Part of a small language model's weights.
Size: width 64, 2 heads of 32 (1 for keys and values), 0.575M parameters.
Architecture: RMSNorm before each block, untied embeddings.
Training: a variant of Muon for these matrices, 101M tokens.
Each number is 200 + 30 x the weight over its row's rms, rounded and kept within 0 to 999. Layers, rows and columns count from 0. The size before them is the row's rms in percent of the matrix's.

# q: layer 3 attention query, 64x64, rms 0.17, rows 8-31,39-63, columns 0-63
# k: layer 3 attention key, 32x64, rms 0.183, rows 7-31, columns 0-63
# v: layer 3 attention value, 32x64, rms 0.112, rows 0-10, columns 0-63
# o: layer 3 attention output (transposed), 64x64, rms 0.535, rows 0-9,32-41, columns 0-63
q39,085,222,162,206,249,149,188,268,196,226,234,174,190,175,212,215,204,225,221,187,208,196,215,185,184,165,230,187,212,187,193,190,205,216,183,165,197,190,166,164,237,195,219,207,179,204,208,208,227,116,209,230,211,209,299,215,240,202,204,230,194,261,242,151,165
k7,102,184,159,215,218,205,225,135,199,190,244,185,165,179,199,167,226,171,191,211,237,206,198,175,210,219,188,193,220,140,216,152,242,144,235,185,163,148,175,209,225,164,248,211,137,222,245,226,186,200,210,256,165,209,189,179,179,236,242,202,172,180,173,226,214
q8,117,133,164,203,231,233,212,187,154,169,231,204,206,195,195,190,147,241,188,189,207,207,176,185,197,194,208,235,207,189,197,210,235,211,165,169,208,188,224,156,179,163,195,176,164,258,180,252,281,169,226,213,221,230,277,171,188,207,145,197,176,205,207,181,172
q40,111,212,145,218,226,211,185,143,189,156,183,173,173,201,223,205,164,129,248,149,110,200,172,183,274,150,201,184,175,211,199,172,214,197,199,193,202,179,207,190,204,200,155,161,163,217,213,206,183,184,178,202,228,207,222,193,179,234,180,158,186,165,165,205,204
k8,088,263,225,173,214,205,210,226,172,240,257,188,209,221,208,228,213,205,195,163,237,174,199,258,178,180,181,234,174,172,124,171,190,183,227,184,150,203,172,215,231,187,260,214,252,195,191,176,195,188,274,175,234,162,160,211,165,210,181,224,189,187,191,195,194
q9,113,259,214,206,255,204,221,198,161,190,201,202,187,234,235,253,219,190,225,170,275,185,190,210,166,243,185,209,195,217,224,145,192,197,212,184,154,196,238,177,200,194,152,249,202,187,132,200,228,211,252,246,203,176,193,162,243,188,206,207,208,210,250,201,158
q41,088,145,205,216,173,181,207,172,237,200,216,194,206,168,198,180,183,208,209,213,177,212,225,208,260,226,213,224,220,216,267,182,205,192,217,151,209,207,211,154,138,182,178,217,204,217,216,207,189,246,202,266,219,153,186,194,238,246,244,248,180,217,282,220,235
k9,119,190,179,179,229,248,179,155,177,190,201,197,228,144,206,187,202,248,168,185,189,232,187,204,210,137,192,214,159,131,164,233,222,202,185,206,197,158,219,185,197,192,200,141,131,231,224,216,211,148,201,171,192,207,211,114,196,246,205,177,181,211,192,199,225
q10,133,232,199,176,173,236,208,174,262,181,171,234,178,190,229,190,184,252,196,204,195,199,183,203,238,201,212,183,234,171,201,201,180,210,214,180,278,262,190,238,238,201,251,241,220,187,177,190,281,188,205,232,255,244,177,230,211,229,194,200,185,164,246,209,201
q42,092,233,225,168,144,252,254,208,181,196,184,233,247,210,198,166,218,202,208,199,198,194,204,175,207,190,198,267,236,232,229,227,181,161,213,192,263,197,190,269,251,216,202,257,213,201,198,211,166,229,217,230,190,209,178,159,213,168,230,259,156,188,184,180,212
k10,103,187,199,252,219,214,135,226,215,228,219,168,195,169,175,168,174,173,213,175,197,164,189,170,226,205,190,169,185,214,200,225,186,198,163,184,161,138,222,201,199,191,233,120,161,189,193,187,214,218,237,208,227,266,222,230,180,225,224,190,165,210,149,146,147
q11,111,177,196,202,194,189,150,233,164,202,196,195,230,216,233,190,189,226,196,204,191,139,193,247,233,195,199,225,205,236,175,136,230,228,166,158,212,185,140,167,235,225,132,184,203,269,213,215,251,186,208,175,185,182,253,177,147,175,207,196,216,163,226,206,207
q43,098,186,192,194,190,196,195,169,154,220,252,152,177,226,204,178,200,162,193,169,157,207,219,161,179,216,201,209,206,172,241,146,227,258,259,233,195,155,158,170,194,197,181,194,205,249,266,143,182,185,186,188,136,193,215,204,198,242,203,174,201,252,198,203,184
k11,100,199,222,221,221,210,236,262,238,213,168,209,265,237,178,197,234,223,205,234,224,254,207,214,238,197,236,209,230,196,224,245,156,182,219,205,273,164,175,239,241,228,144,225,206,157,152,176,185,195,200,192,221,167,171,232,172,180,190,191,185,238,203,194,204
q12,117,196,221,251,239,206,214,198,129,191,235,204,235,200,189,189,214,162,201,172,188,206,271,182,171,142,205,261,208,205,145,199,234,212,207,167,245,210,194,193,199,200,185,206,177,186,138,164,252,224,172,181,184,215,155,173,202,170,229,142,184,185,175,232,216
q44,101,182,159,281,192,215,176,275,213,188,193,168,182,217,217,233,184,222,191,241,166,187,172,206,183,191,219,247,152,221,198,215,220,179,199,219,189,270,248,255,209,161,149,237,181,219,198,214,209,192,223,199,210,207,208,163,212,248,257,227,189,187,195,230,182
k12,098,176,199,239,262,212,171,185,199,174,225,240,194,209,197,182,179,185,208,219,148,250,126,225,210,195,183,166,172,155,196,185,232,212,144,211,174,228,192,210,190,104,197,236,231,177,199,188,200,203,175,214,204,165,222,174,132,221,199,196,148,216,192,202,224
q13,097,189,268,139,169,255,185,236,235,211,228,174,177,181,165,193,198,220,172,174,180,199,240,244,191,222,179,175,161,154,249,197,202,175,172,196,207,223,152,225,220,146,191,230,219,209,167,229,212,179,200,232,144,218,211,177,150,242,173,214,156,212,206,228,204
q45,109,189,185,229,196,202,215,222,193,152,224,162,163,212,204,241,230,190,210,211,256,235,172,194,183,164,176,132,184,230,194,204,226,225,220,245,180,227,209,162,169,216,219,219,187,172,181,197,263,160,225,248,220,162,113,194,170,202,178,225,211,237,211,155,222
k13,098,210,229,225,185,271,143,149,178,209,179,167,158,232,186,169,193,225,233,181,222,205,202,184,177,185,146,199,224,167,204,217,168,209,205,175,198,207,229,200,237,194,141,200,166,143,228,200,177,188,149,188,222,249,168,227,220,150,192,200,195,147,263,188,194
q14,100,168,213,193,183,235,225,192,219,183,186,189,256,175,186,213,223,217,217,226,145,165,178,199,238,161,256,209,212,179,174,147,175,226,212,218,181,230,250,137,160,250,206,213,192,183,263,241,183,211,197,231,211,226,173,176,128,212,214,190,150,224,203,212,184
q46,108,212,209,231,211,217,210,154,187,228,179,186,177,207,175,163,133,208,171,162,191,213,211,197,207,261,203,235,186,231,196,200,217,179,149,239,141,210,220,234,218,253,138,221,200,188,176,243,190,200,124,207,211,139,190,185,213,194,214,236,218,161,205,249,211
k14,093,143,239,191,236,164,182,183,251,166,267,221,235,168,201,223,203,201,211,148,289,241,214,248,199,159,194,185,189,204,193,182,199,187,186,199,213,243,188,181,243,191,234,206,215,181,175,157,248,205,223,175,216,215,258,229,248,209,202,208,198,184,205,221,207
q15,111,210,183,158,259,190,235,212,187,210,205,154,143,174,246,211,235,210,212,131,243,226,191,175,204,278,225,170,248,204,188,159,243,192,203,184,176,200,175,219,140,202,162,219,219,259,192,206,174,225,246,176,183,235,174,199,209,193,196,195,194,186,199,186,231
q47,103,197,246,193,180,206,162,168,151,218,209,182,190,203,148,179,207,164,218,206,211,205,221,174,204,174,218,197,161,244,180,205,159,212,178,202,172,247,152,199,160,209,130,165,197,226,186,179,257,223,183,168,183,226,256,216,262,241,157,239,235,183,166,214,181
k15,101,199,228,219,201,151,217,213,193,193,106,210,232,218,224,174,222,235,182,212,202,190,151,196,140,239,220,230,195,249,187,236,172,177,241,215,223,193,237,204,196,167,275,242,220,192,178,199,254,210,200,169,218,176,190,264,179,226,203,181,190,201,216,220,233
q16,059,244,170,180,257,253,230,225,180,173,202,177,155,198,176,148,241,252,203,223,201,207,179,192,195,203,231,215,207,243,202,170,259,182,210,156,210,124,192,215,186,194,242,180,212,119,238,236,188,187,175,206,205,198,195,162,182,228,247,177,197,194,202,195,204
q48,088,157,232,193,197,159,202,211,227,193,212,148,190,195,196,232,229,214,199,249,270,189,212,226,136,305,236,187,200,211,203,212,224,177,197,208,239,196,205,214,189,206,236,209,203,211,174,183,207,172,142,197,189,211,176,174,171,239,242,210,208,163,230,140,179
k16,098,174,180,224,187,166,167,151,182,169,180,179,196,220,188,213,135,154,213,177,157,233,211,171,185,205,167,215,146,144,157,188,214,235,216,201,186,231,188,204,179,214,138,146,162,182,200,199,244,182,266,238,223,234,201,182,182,222,168,170,214,239,189,175,201
q17,073,195,198,198,223,208,181,240,135,203,206,191,157,204,192,180,247,197,176,225,244,170,182,148,235,206,229,252,207,203,243,177,251,205,148,130,189,141,204,216,206,173,196,165,199,208,222,234,234,204,190,225,183,205,180,148,210,267,234,181,203,247,214,206,190
q49,090,237,258,242,205,165,196,220,192,240,184,230,199,181,119,187,220,205,164,208,210,227,160,216,166,212,183,200,169,174,159,226,190,184,189,149,208,218,243,238,151,174,195,213,223,153,175,194,218,219,190,181,169,188,201,164,238,141,183,234,202,239,260,213,230
k17,101,181,214,226,226,163,191,160,232,202,220,221,204,250,172,200,183,153,168,197,156,218,203,232,234,241,205,136,153,170,202,234,179,257,192,222,193,198,173,242,206,162,182,164,204,205,192,209,169,147,231,148,186,187,211,156,228,159,232,188,196,260,233,169,187
q18,097,216,213,246,139,198,203,182,238,266,244,235,228,223,215,225,225,221,149,215,196,170,189,214,206,196,158,190,200,167,208,211,171,176,228,256,215,262,227,251,190,175,236,260,241,184,153,158,203,177,156,195,189,188,169,219,232,185,190,215,179,213,206,203,169
q50,093,185,261,197,187,244,242,187,231,214,176,218,226,198,163,229,197,200,174,207,216,177,230,230,178,226,146,223,239,215,206,213,199,226,225,254,230,189,239,245,217,146,199,263,229,118,151,163,188,241,173,225,193,208,173,201,220,195,179,206,181,216,209,239,217
k18,102,206,200,187,202,162,258,239,210,204,160,188,218,219,208,188,208,181,207,216,219,217,185,198,200,263,203,225,215,224,174,210,176,152,209,226,189,279,206,167,174,198,191,179,213,218,167,134,169,232,214,209,248,245,181,251,163,192,173,194,225,142,165,273,204
q19,069,234,166,190,172,229,153,175,214,241,254,193,171,216,190,216,218,207,199,179,199,180,198,189,217,203,195,228,205,194,142,174,208,172,177,193,262,191,226,274,208,182,242,218,253,245,140,149,204,193,197,186,189,137,220,180,150,242,230,179,182,198,218,188,164
q51,079,249,207,213,178,231,169,177,189,167,162,128,157,177,163,163,187,195,209,159,209,206,204,198,267,184,153,166,212,195,190,201,175,201,209,216,226,197,217,195,250,230,161,198,218,115,229,214,188,229,217,202,198,184,243,193,208,229,212,160,170,218,199,272,172
k19,100,228,204,159,198,198,230,237,140,185,201,219,237,190,211,180,234,242,203,242,172,175,157,180,216,182,208,191,170,203,198,225,175,184,220,192,151,287,202,157,211,169,200,206,185,197,169,223,216,210,215,179,185,192,225,233,212,240,272,242,214,188,209,111,201
q20,092,183,246,180,170,172,180,218,188,226,211,215,203,172,279,201,220,187,216,187,189,243,237,167,175,209,255,208,157,232,132,211,211,182,209,235,183,202,192,211,232,179,211,239,148,209,241,274,158,217,222,210,211,213,187,212,247,160,213,245,224,217,206,243,189
q52,105,207,275,193,175,230,225,188,251,207,192,200,208,229,203,206,143,232,176,233,164,185,170,179,219,174,201,182,244,194,187,235,204,161,220,191,231,251,217,262,176,235,230,244,176,162,127,194,213,215,166,190,192,268,181,209,232,179,220,216,198,197,218,239,202
k20,084,175,206,197,180,172,172,231,161,195,219,212,297,218,250,217,182,187,178,132,185,226,183,228,190,224,253,208,150,211,215,219,172,201,249,248,177,221,219,180,218,206,184,185,219,184,203,177,167,186,168,228,138,218,171,228,235,200,217,151,222,248,197,183,188
q21,099,167,193,215,224,198,179,217,179,221,196,218,181,135,184,184,218,257,195,170,170,195,171,188,269,134,229,212,203,210,165,166,246,238,154,206,209,169,145,144,218,188,202,190,204,251,224,240,177,193,221,181,204,237,210,189,190,243,233,268,205,201,179,188,194
q53,080,203,193,220,184,187,161,172,225,243,165,189,203,195,202,213,213,251,167,205,229,177,196,210,262,223,227,203,201,218,218,221,187,239,157,218,172,183,128,184,204,196,179,173,239,246,189,195,254,183,219,182,208,173,235,135,178,223,217,114,142,177,189,201,177
k21,094,192,176,200,240,221,156,180,172,180,209,177,153,152,224,220,134,223,227,195,180,222,186,206,188,205,205,140,201,179,233,215,219,206,156,264,226,161,202,216,192,260,232,152,163,210,247,188,218,168,196,261,210,217,197,217,259,195,155,202,197,210,240,190,200
q22,101,207,166,276,206,120,228,211,181,198,175,204,218,200,221,213,235,199,212,207,197,211,203,196,170,158,202,165,166,209,189,225,162,187,210,229,146,235,214,184,188,209,200,259,199,189,184,189,219,198,198,233,152,267,136,238,241,176,212,151,153,228,181,195,174
q54,103,238,243,227,140,217,170,170,199,269,166,172,194,210,188,196,211,167,140,189,187,225,197,207,206,182,209,200,197,224,230,277,196,250,215,215,167,179,202,221,233,183,235,194,196,232,197,203,147,254,241,188,183,141,170,203,180,149,219,218,196,225,155,190,198
k22,117,207,222,189,243,218,202,181,200,236,197,208,207,177,244,180,218,210,223,122,208,166,192,219,227,199,168,189,186,134,168,174,190,105,205,202,245,157,161,181,157,143,221,229,176,184,199,211,197,146,208,204,196,205,202,196,239,246,202,225,212,240,153,200,207
q23,110,294,198,186,209,177,210,177,185,209,236,181,239,191,181,160,233,227,250,173,171,190,220,126,232,183,221,208,184,220,196,160,241,253,204,196,236,186,185,162,215,243,173,189,162,247,242,209,209,197,175,174,224,161,238,216,197,203,163,221,175,208,188,164,224
q55,097,162,188,160,254,260,218,145,174,188,207,212,175,196,152,166,202,216,241,202,169,212,201,219,203,186,188,188,196,171,216,162,191,184,214,152,179,218,178,135,193,187,212,172,240,160,251,206,192,168,245,191,203,230,134,193,226,212,198,165,236,179,134,190,169
k23,094,186,220,209,195,194,147,244,173,150,236,208,193,196,191,159,231,197,183,215,185,167,243,192,174,197,196,232,161,227,209,171,133,126,200,220,230,175,186,222,206,168,202,179,239,212,200,185,177,237,132,194,206,221,147,208,267,186,214,171,209,199,198,255,237
q24,100,164,214,246,211,224,244,239,204,195,202,175,196,164,204,201,197,198,174,216,257,195,181,187,107,188,212,214,228,243,211,203,179,161,238,181,171,187,226,202,209,186,189,197,182,157,218,193,265,130,216,247,169,226,201,201,213,221,180,229,217,167,206,272,167
q56,093,257,202,177,236,136,194,226,267,223,177,156,238,224,215,214,208,199,166,146,202,179,154,194,255,182,202,182,163,185,210,180,210,200,231,210,232,202,152,181,194,196,224,241,158,166,194,231,172,251,226,202,205,172,201,235,224,173,220,216,190,145,176,183,151
k24,132,229,234,246,169,149,254,239,148,217,167,233,233,250,197,232,224,153,218,267,169,192,219,203,221,191,217,218,227,233,208,157,184,217,228,177,206,247,250,163,225,217,233,202,199,161,182,209,196,214,174,196,249,179,193,201,211,145,208,226,184,201,198,234,229
q25,129,194,192,145,243,214,177,152,186,190,204,203,229,201,165,140,236,160,271,192,205,207,222,191,220,181,243,219,215,182,207,166,224,151,167,197,226,179,151,192,250,224,229,184,204,162,231,168,200,186,219,245,220,172,225,167,256,240,220,148,195,173,219,204,176
q57,101,212,179,179,216,178,151,229,171,193,225,195,155,181,173,158,195,188,176,145,206,236,195,177,210,226,185,126,172,122,211,168,234,217,171,223,190,187,137,174,190,206,217,178,189,251,244,230,208,164,232,179,221,223,213,162,204,222,223,150,224,156,200,197,186
k25,096,215,205,209,169,207,256,170,227,228,192,224,233,198,188,201,266,202,234,178,206,174,241,223,214,215,192,214,207,196,246,203,126,179,219,205,179,231,271,195,165,225,232,202,225,211,178,138,166,211,136,225,203,203,231,230,130,211,170,160,183,214,192,183,197
q26,125,237,173,228,205,155,201,176,196,190,183,193,258,206,212,223,154,174,208,229,190,150,215,243,202,191,217,218,228,195,155,204,222,155,242,217,191,221,220,188,171,205,133,134,235,170,214,219,213,207,259,224,189,176,153,179,195,225,256,145,232,232,221,214,185
q58,095,209,251,169,193,222,234,250,200,199,179,170,164,179,131,223,205,222,264,227,193,157,170,211,184,168,244,179,214,186,240,192,201,240,180,244,233,196,157,178,210,220,222,258,203,230,134,201,235,225,223,190,211,218,200,202,175,215,186,241,217,205,177,144,228
k26,106,184,157,192,215,202,214,162,182,197,222,213,197,238,164,181,161,197,175,158,171,214,184,181,248,259,167,238,163,163,212,163,215,215,255,213,202,175,222,198,159,232,176,193,192,191,172,209,258,112,228,183,200,218,216,207,222,243,127,195,166,192,183,212,182
q27,117,225,224,192,167,150,191,156,181,164,170,223,187,203,245,197,249,234,159,188,183,143,178,226,212,190,216,183,145,210,227,139,185,164,186,184,203,193,214,226,242,199,138,167,171,219,196,181,232,212,183,184,172,192,140,184,227,231,178,234,231,225,196,247,152
q59,096,215,125,199,212,183,187,246,154,226,170,270,202,183,195,269,176,205,233,177,206,205,175,190,207,194,155,180,185,197,224,256,202,131,169,189,173,205,196,221,252,228,193,157,204,193,212,197,181,220,156,171,194,260,205,207,238,220,238,204,177,192,160,192,186
k27,099,244,172,214,179,205,268,239,194,153,206,220,241,191,214,205,184,239,248,206,171,210,196,190,162,229,159,188,217,198,214,184,190,198,226,136,218,220,182,189,252,217,238,202,209,154,155,196,173,158,210,175,121,144,204,193,179,160,231,199,167,225,176,199,177
q28,118,211,229,156,153,185,193,221,217,197,205,236,182,249,250,184,186,217,214,157,232,175,186,118,227,162,196,191,241,237,242,221,217,221,214,150,206,166,182,171,184,216,174,163,166,190,154,230,152,163,197,152,207,160,195,178,187,228,203,201,219,227,206,176,150
q60,105,218,211,189,222,203,135,236,251,179,224,166,175,218,197,195,205,201,178,272,212,260,142,211,233,257,206,183,244,233,189,174,237,182,227,212,154,168,195,164,257,181,175,160,182,232,175,171,214,180,227,177,239,173,196,209,207,207,166,195,243,177,183,189,203
k28,104,164,212,124,204,208,227,181,135,168,178,208,219,218,154,170,204,197,165,172,201,210,221,213,135,246,176,143,228,202,203,155,186,201,196,213,214,206,172,188,190,238,154,178,203,192,266,241,220,208,174,175,222,178,227,211,143,188,188,169,210,214,212,248,165
q29,109,186,175,217,157,218,201,239,233,226,197,223,229,231,145,205,198,216,170,126,174,239,236,169,253,189,184,223,178,213,179,185,210,165,215,246,216,200,196,237,222,205,173,195,166,175,238,250,165,238,268,201,163,152,177,170,175,215,221,213,203,158,200,238,215
q61,098,209,162,211,149,118,213,180,205,153,168,243,207,202,250,199,216,237,200,175,233,224,192,182,180,207,214,161,239,201,209,140,232,246,214,192,218,194,196,200,211,206,159,198,216,188,224,160,221,240,236,226,162,160,179,200,250,178,172,214,201,154,160,240,157
k29,096,151,185,196,203,267,183,205,162,219,205,182,189,172,241,210,230,121,213,228,164,256,184,234,163,199,212,155,214,211,201,151,202,231,241,196,203,168,221,260,157,220,185,237,180,227,163,179,230,207,188,199,198,218,203,206,242,189,204,178,170,145,207,192,147
q30,101,213,225,214,189,210,233,176,158,183,201,220,173,166,186,130,150,224,244,231,199,220,170,208,259,239,195,254,197,212,237,246,173,227,225,230,210,209,209,194,209,176,181,231,191,234,186,212,182,153,161,208,139,259,175,198,171,225,177,237,191,230,230,161,227
q62,101,249,198,183,236,188,189,200,191,203,186,156,227,228,183,170,169,191,183,170,167,199,141,129,149,253,259,172,227,188,188,195,194,226,201,168,245,213,187,168,204,202,210,152,190,232,158,170,261,153,249,230,192,176,181,238,187,179,238,203,213,200,227,197,201
k30,095,227,234,169,174,189,210,184,136,142,166,150,172,207,198,218,212,232,182,173,241,159,161,229,258,155,216,205,233,232,197,149,175,197,188,218,188,145,222,234,244,228,194,236,178,160,205,171,182,252,192,195,179,182,168,220,220,187,177,233,198,179,188,238,179
q31,110,145,226,181,164,200,266,175,209,216,182,207,228,232,266,201,210,188,237,175,232,198,239,209,160,221,234,215,203,226,204,220,195,161,193,209,145,204,224,219,153,173,210,203,168,241,189,174,227,195,118,185,188,130,172,217,197,216,210,168,215,174,178,248,193
q63,111,208,234,214,193,245,201,258,206,223,214,142,220,195,203,216,240,198,222,181,228,182,242,193,149,204,171,199,223,218,200,145,172,203,197,274,273,224,233,177,204,192,212,223,222,216,228,220,178,259,146,159,223,229,152,187,178,221,231,197,196,154,203,202,218
k31,106,220,216,249,217,181,190,158,197,166,191,214,186,237,188,166,167,237,202,178,178,211,212,197,163,167,170,159,189,188,173,192,172,215,246,212,152,186,190,206,171,173,174,173,176,252,179,219,234,224,252,253,218,220,234,92,218,159,179,204,200,234,198,181,213
v0,103,231,255,270,166,226,181,232,184,229,197,226,204,238,236,203,237,172,223,155,153,188,216,169,145,185,213,184,190,202,158,222,235,218,187,224,170,235,218,243,184,241,199,196,220,168,219,183,197,215,206,243,218,174,157,208,250,215,204,151,150,239,202,236,220
o0,079,173,214,140,251,192,222,144,245,214,190,190,191,190,185,204,197,180,236,193,145,271,195,195,157,145,203,176,195,155,196,193,187,189,206,212,280,197,213,221,219,161,265,168,219,157,190,192,226,162,172,148,198,226,210,206,201,171,174,218,202,204,196,169,217
o32,100,253,200,188,251,231,203,203,189,204,188,195,233,197,245,214,226,187,228,175,245,193,130,247,207,241,162,252,274,206,230,228,234,222,175,196,182,159,202,221,187,224,226,238,212,201,195,230,168,186,239,205,190,236,197,159,222,192,217,220,176,240,141,175,171
v1,093,195,199,213,225,215,205,225,199,180,223,290,255,214,224,190,221,211,203,186,245,163,204,196,168,205,194,167,241,129,177,207,208,213,236,225,210,142,204,214,129,189,155,180,229,214,202,168,229,229,167,201,193,165,241,228,253,223,241,189,223,205,194,220,166
o1,104,207,214,217,188,207,223,200,199,235,195,180,185,177,143,252,215,188,243,267,202,167,156,225,206,224,220,179,201,219,231,153,207,217,194,167,203,198,227,267,248,248,236,231,193,208,153,209,202,203,222,226,225,241,180,202,233,271,176,235,225,184,229,147,184
o33,099,188,191,187,227,193,183,183,198,163,202,185,165,256,188,145,184,196,143,126,193,202,186,215,208,199,174,189,217,196,185,209,174,197,202,192,192,241,179,142,162,202,207,177,200,176,196,138,231,175,146,95,204,185,196,166,167,188,204,207,192,184,191,262,173
v2,103,176,213,214,187,203,222,177,169,204,268,194,195,262,225,146,253,247,159,183,227,164,202,155,161,184,251,246,215,204,216,229,174,171,214,152,189,205,237,171,225,204,206,233,143,220,187,170,243,185,172,205,192,198,159,184,183,174,210,186,144,227,211,187,201
o2,107,223,190,179,245,253,224,229,195,200,217,215,236,166,231,162,182,242,254,222,241,212,177,198,152,197,195,176,212,188,239,194,238,158,221,207,168,195,200,221,230,203,207,174,237,208,263,233,227,160,171,144,208,185,162,179,163,199,184,181,159,165,179,200,272
o34,105,188,207,210,185,142,201,182,236,243,191,236,192,173,209,205,222,167,165,175,144,183,207,233,201,257,209,197,204,200,198,265,211,217,206,164,270,191,205,231,226,204,180,175,172,177,174,163,223,185,203,249,199,231,200,183,220,263,178,218,258,260,209,194,144
v3,109,194,184,207,231,223,177,160,234,143,164,233,153,237,190,233,257,166,142,171,237,229,169,201,172,265,179,226,197,265,212,184,200,190,206,226,258,236,208,199,186,185,230,176,196,167,209,187,186,207,247,224,156,185,163,202,219,215,237,178,203,182,210,178,171
o3,109,210,160,176,142,170,186,159,238,224,219,192,228,201,171,214,155,172,187,233,241,166,173,159,169,168,201,186,215,170,246,195,176,173,197,244,227,213,244,168,200,192,190,203,177,182,197,232,204,149,237,223,271,213,245,244,208,225,206,177,184,154,249,227,177
o35,110,129,208,228,237,236,217,203,126,213,221,198,193,211,229,178,253,195,234,191,196,187,232,230,278,255,192,206,179,183,208,207,182,195,199,217,226,199,169,186,194,204,171,144,249,157,192,172,236,218,195,175,164,204,197,195,200,186,189,154,231,184,182,215,126
v4,098,182,121,201,182,184,246,148,164,162,178,195,164,199,253,172,176,161,185,223,199,186,229,219,161,161,240,196,229,241,209,258,188,207,210,220,213,164,199,166,208,223,244,171,221,228,229,210,236,168,201,199,227,182,160,208,228,161,184,234,177,190,174,142,222
o4,097,226,199,150,246,245,180,157,235,181,193,210,197,194,192,174,170,189,255,200,229,205,205,146,201,266,223,173,191,179,227,256,171,221,195,214,200,213,199,252,218,167,232,273,168,180,251,165,218,177,203,184,204,218,168,198,206,158,170,195,158,157,228,221,186
o36,097,208,259,273,136,143,173,229,132,201,193,220,211,178,202,221,212,228,157,177,188,230,217,216,174,153,216,229,192,214,202,176,215,181,238,248,179,196,220,181,196,247,185,142,220,209,191,195,174,204,201,170,164,174,233,236,197,203,217,187,241,230,220,183,249
v5,087,203,225,156,196,199,226,200,235,202,160,161,239,164,212,204,206,197,210,196,196,206,170,205,180,245,204,218,186,128,183,231,203,265,237,178,144,268,246,228,193,176,156,216,213,178,218,221,242,177,130,211,186,230,224,232,220,202,180,235,188,169,213,171,164
o5,106,203,150,188,180,195,145,142,203,157,213,196,193,221,178,174,184,208,187,189,204,173,177,236,239,161,226,223,209,287,229,151,185,228,165,182,129,215,190,188,179,186,229,206,168,209,214,161,195,206,183,172,192,164,182,150,238,222,234,212,194,211,142,236,213
o37,087,206,217,177,244,167,206,177,200,229,265,198,175,158,224,177,211,204,262,167,192,217,171,170,160,234,166,204,216,192,172,240,208,147,222,189,221,161,187,227,213,230,180,259,154,192,210,215,209,154,195,227,214,225,178,221,185,182,164,237,186,152,236,136,235
v6,106,222,171,182,214,200,197,242,210,181,190,189,172,189,177,157,172,235,271,214,154,231,213,227,194,228,238,171,146,195,198,188,158,140,205,149,196,182,170,213,173,211,193,220,211,228,154,273,208,136,209,229,208,138,212,230,215,231,225,224,196,202,214,228,214
o6,102,173,183,146,180,232,177,141,211,233,223,196,167,167,217,271,237,180,218,211,169,172,218,172,201,171,172,234,226,190,207,207,244,181,186,192,195,185,247,187,199,242,148,261,223,210,148,163,166,212,177,266,174,218,214,219,163,181,169,180,212,184,205,172,190
o38,107,209,150,225,201,208,241,238,171,174,170,175,227,224,216,159,162,224,153,234,216,212,169,191,146,251,240,185,154,231,179,207,194,220,192,195,197,216,161,188,196,189,205,208,171,192,212,261,222,191,264,178,227,151,216,170,197,165,225,258,193,247,243,210,231
v7,106,255,234,205,218,209,233,189,170,223,192,280,167,217,226,220,203,132,171,172,176,160,199,171,232,204,200,181,210,167,237,175,243,230,214,176,210,195,157,262,185,208,200,203,170,207,225,190,193,150,222,208,204,197,215,188,169,114,237,242,180,181,203,209,219
o7,101,193,220,209,250,189,206,186,199,152,223,171,190,183,194,207,151,260,177,204,274,227,220,232,220,214,170,203,197,187,194,183,215,217,210,213,225,220,245,131,254,172,147,224,254,182,170,211,180,216,191,220,197,228,198,131,239,198,236,228,197,223,236,181,239
o39,090,188,193,214,205,240,165,176,167,188,142,220,219,171,195,205,230,190,259,195,191,198,176,221,204,189,224,219,207,191,218,227,204,217,162,182,208,215,187,249,184,210,283,187,133,230,222,168,258,228,216,141,210,216,143,204,197,260,209,177,257,197,166,209,211
v8,110,185,166,172,162,145,188,193,178,155,227,163,157,208,188,175,255,206,212,155,178,223,186,173,191,206,177,224,187,218,214,136,257,194,240,161,213,207,216,211,182,175,207,202,196,221,212,159,226,184,226,147,276,174,173,258,206,187,210,189,170,236,189,155,206
o8,116,208,181,195,196,199,233,144,221,212,202,205,208,163,195,221,201,269,227,210,271,217,174,164,245,223,226,186,172,175,233,174,209,206,213,263,141,241,206,239,230,169,233,168,220,169,191,228,220,209,161,204,160,215,161,188,210,157,183,152,214,167,168,174,175
o40,082,194,213,215,201,202,186,211,164,174,201,170,163,226,217,231,182,166,189,170,154,186,228,213,184,203,223,198,209,228,170,238,136,196,136,184,205,181,205,153,250,180,176,206,220,204,241,210,244,172,216,290,213,201,240,197,187,268,206,269,163,211,193,203,209
v9,114,167,209,181,195,240,159,206,210,187,222,214,188,159,231,232,138,220,165,190,204,242,226,153,181,231,174,215,233,204,242,162,217,217,227,177,205,216,170,215,171,281,249,200,175,248,152,175,161,229,218,257,219,209,219,184,212,219,193,212,142,181,171,196,210
o9,117,209,155,161,157,208,168,180,210,178,161,228,188,173,223,199,154,222,193,144,247,171,273,178,254,212,182,200,164,160,216,220,160,209,171,184,164,178,256,178,237,149,220,191,231,174,171,215,193,195,181,142,162,222,247,200,189,210,220,202,193,220,211,202,179
o41,103,177,234,175,283,146,209,215,220,183,169,146,220,266,164,258,219,149,224,270,161,221,137,199,198,206,183,205,185,212,164,225,224,167,209,189,200,230,168,226,186,233,220,188,218,199,192,148,194,207,194,200,208,213,202,187,196,201,186,206,222,186,228,216,152
v10,114,182,226,255,188,227,176,191,226,209,191,262,191,137,245,184,211,178,161,212,149,158,245,190,176,203,202,230,174,216,191,178,172,191,207,208,188,184,206,176,226,169,180,253,191,225,195,202,221,218,198,227,201,272,228,195,205,240,223,204,242,150,146,135,227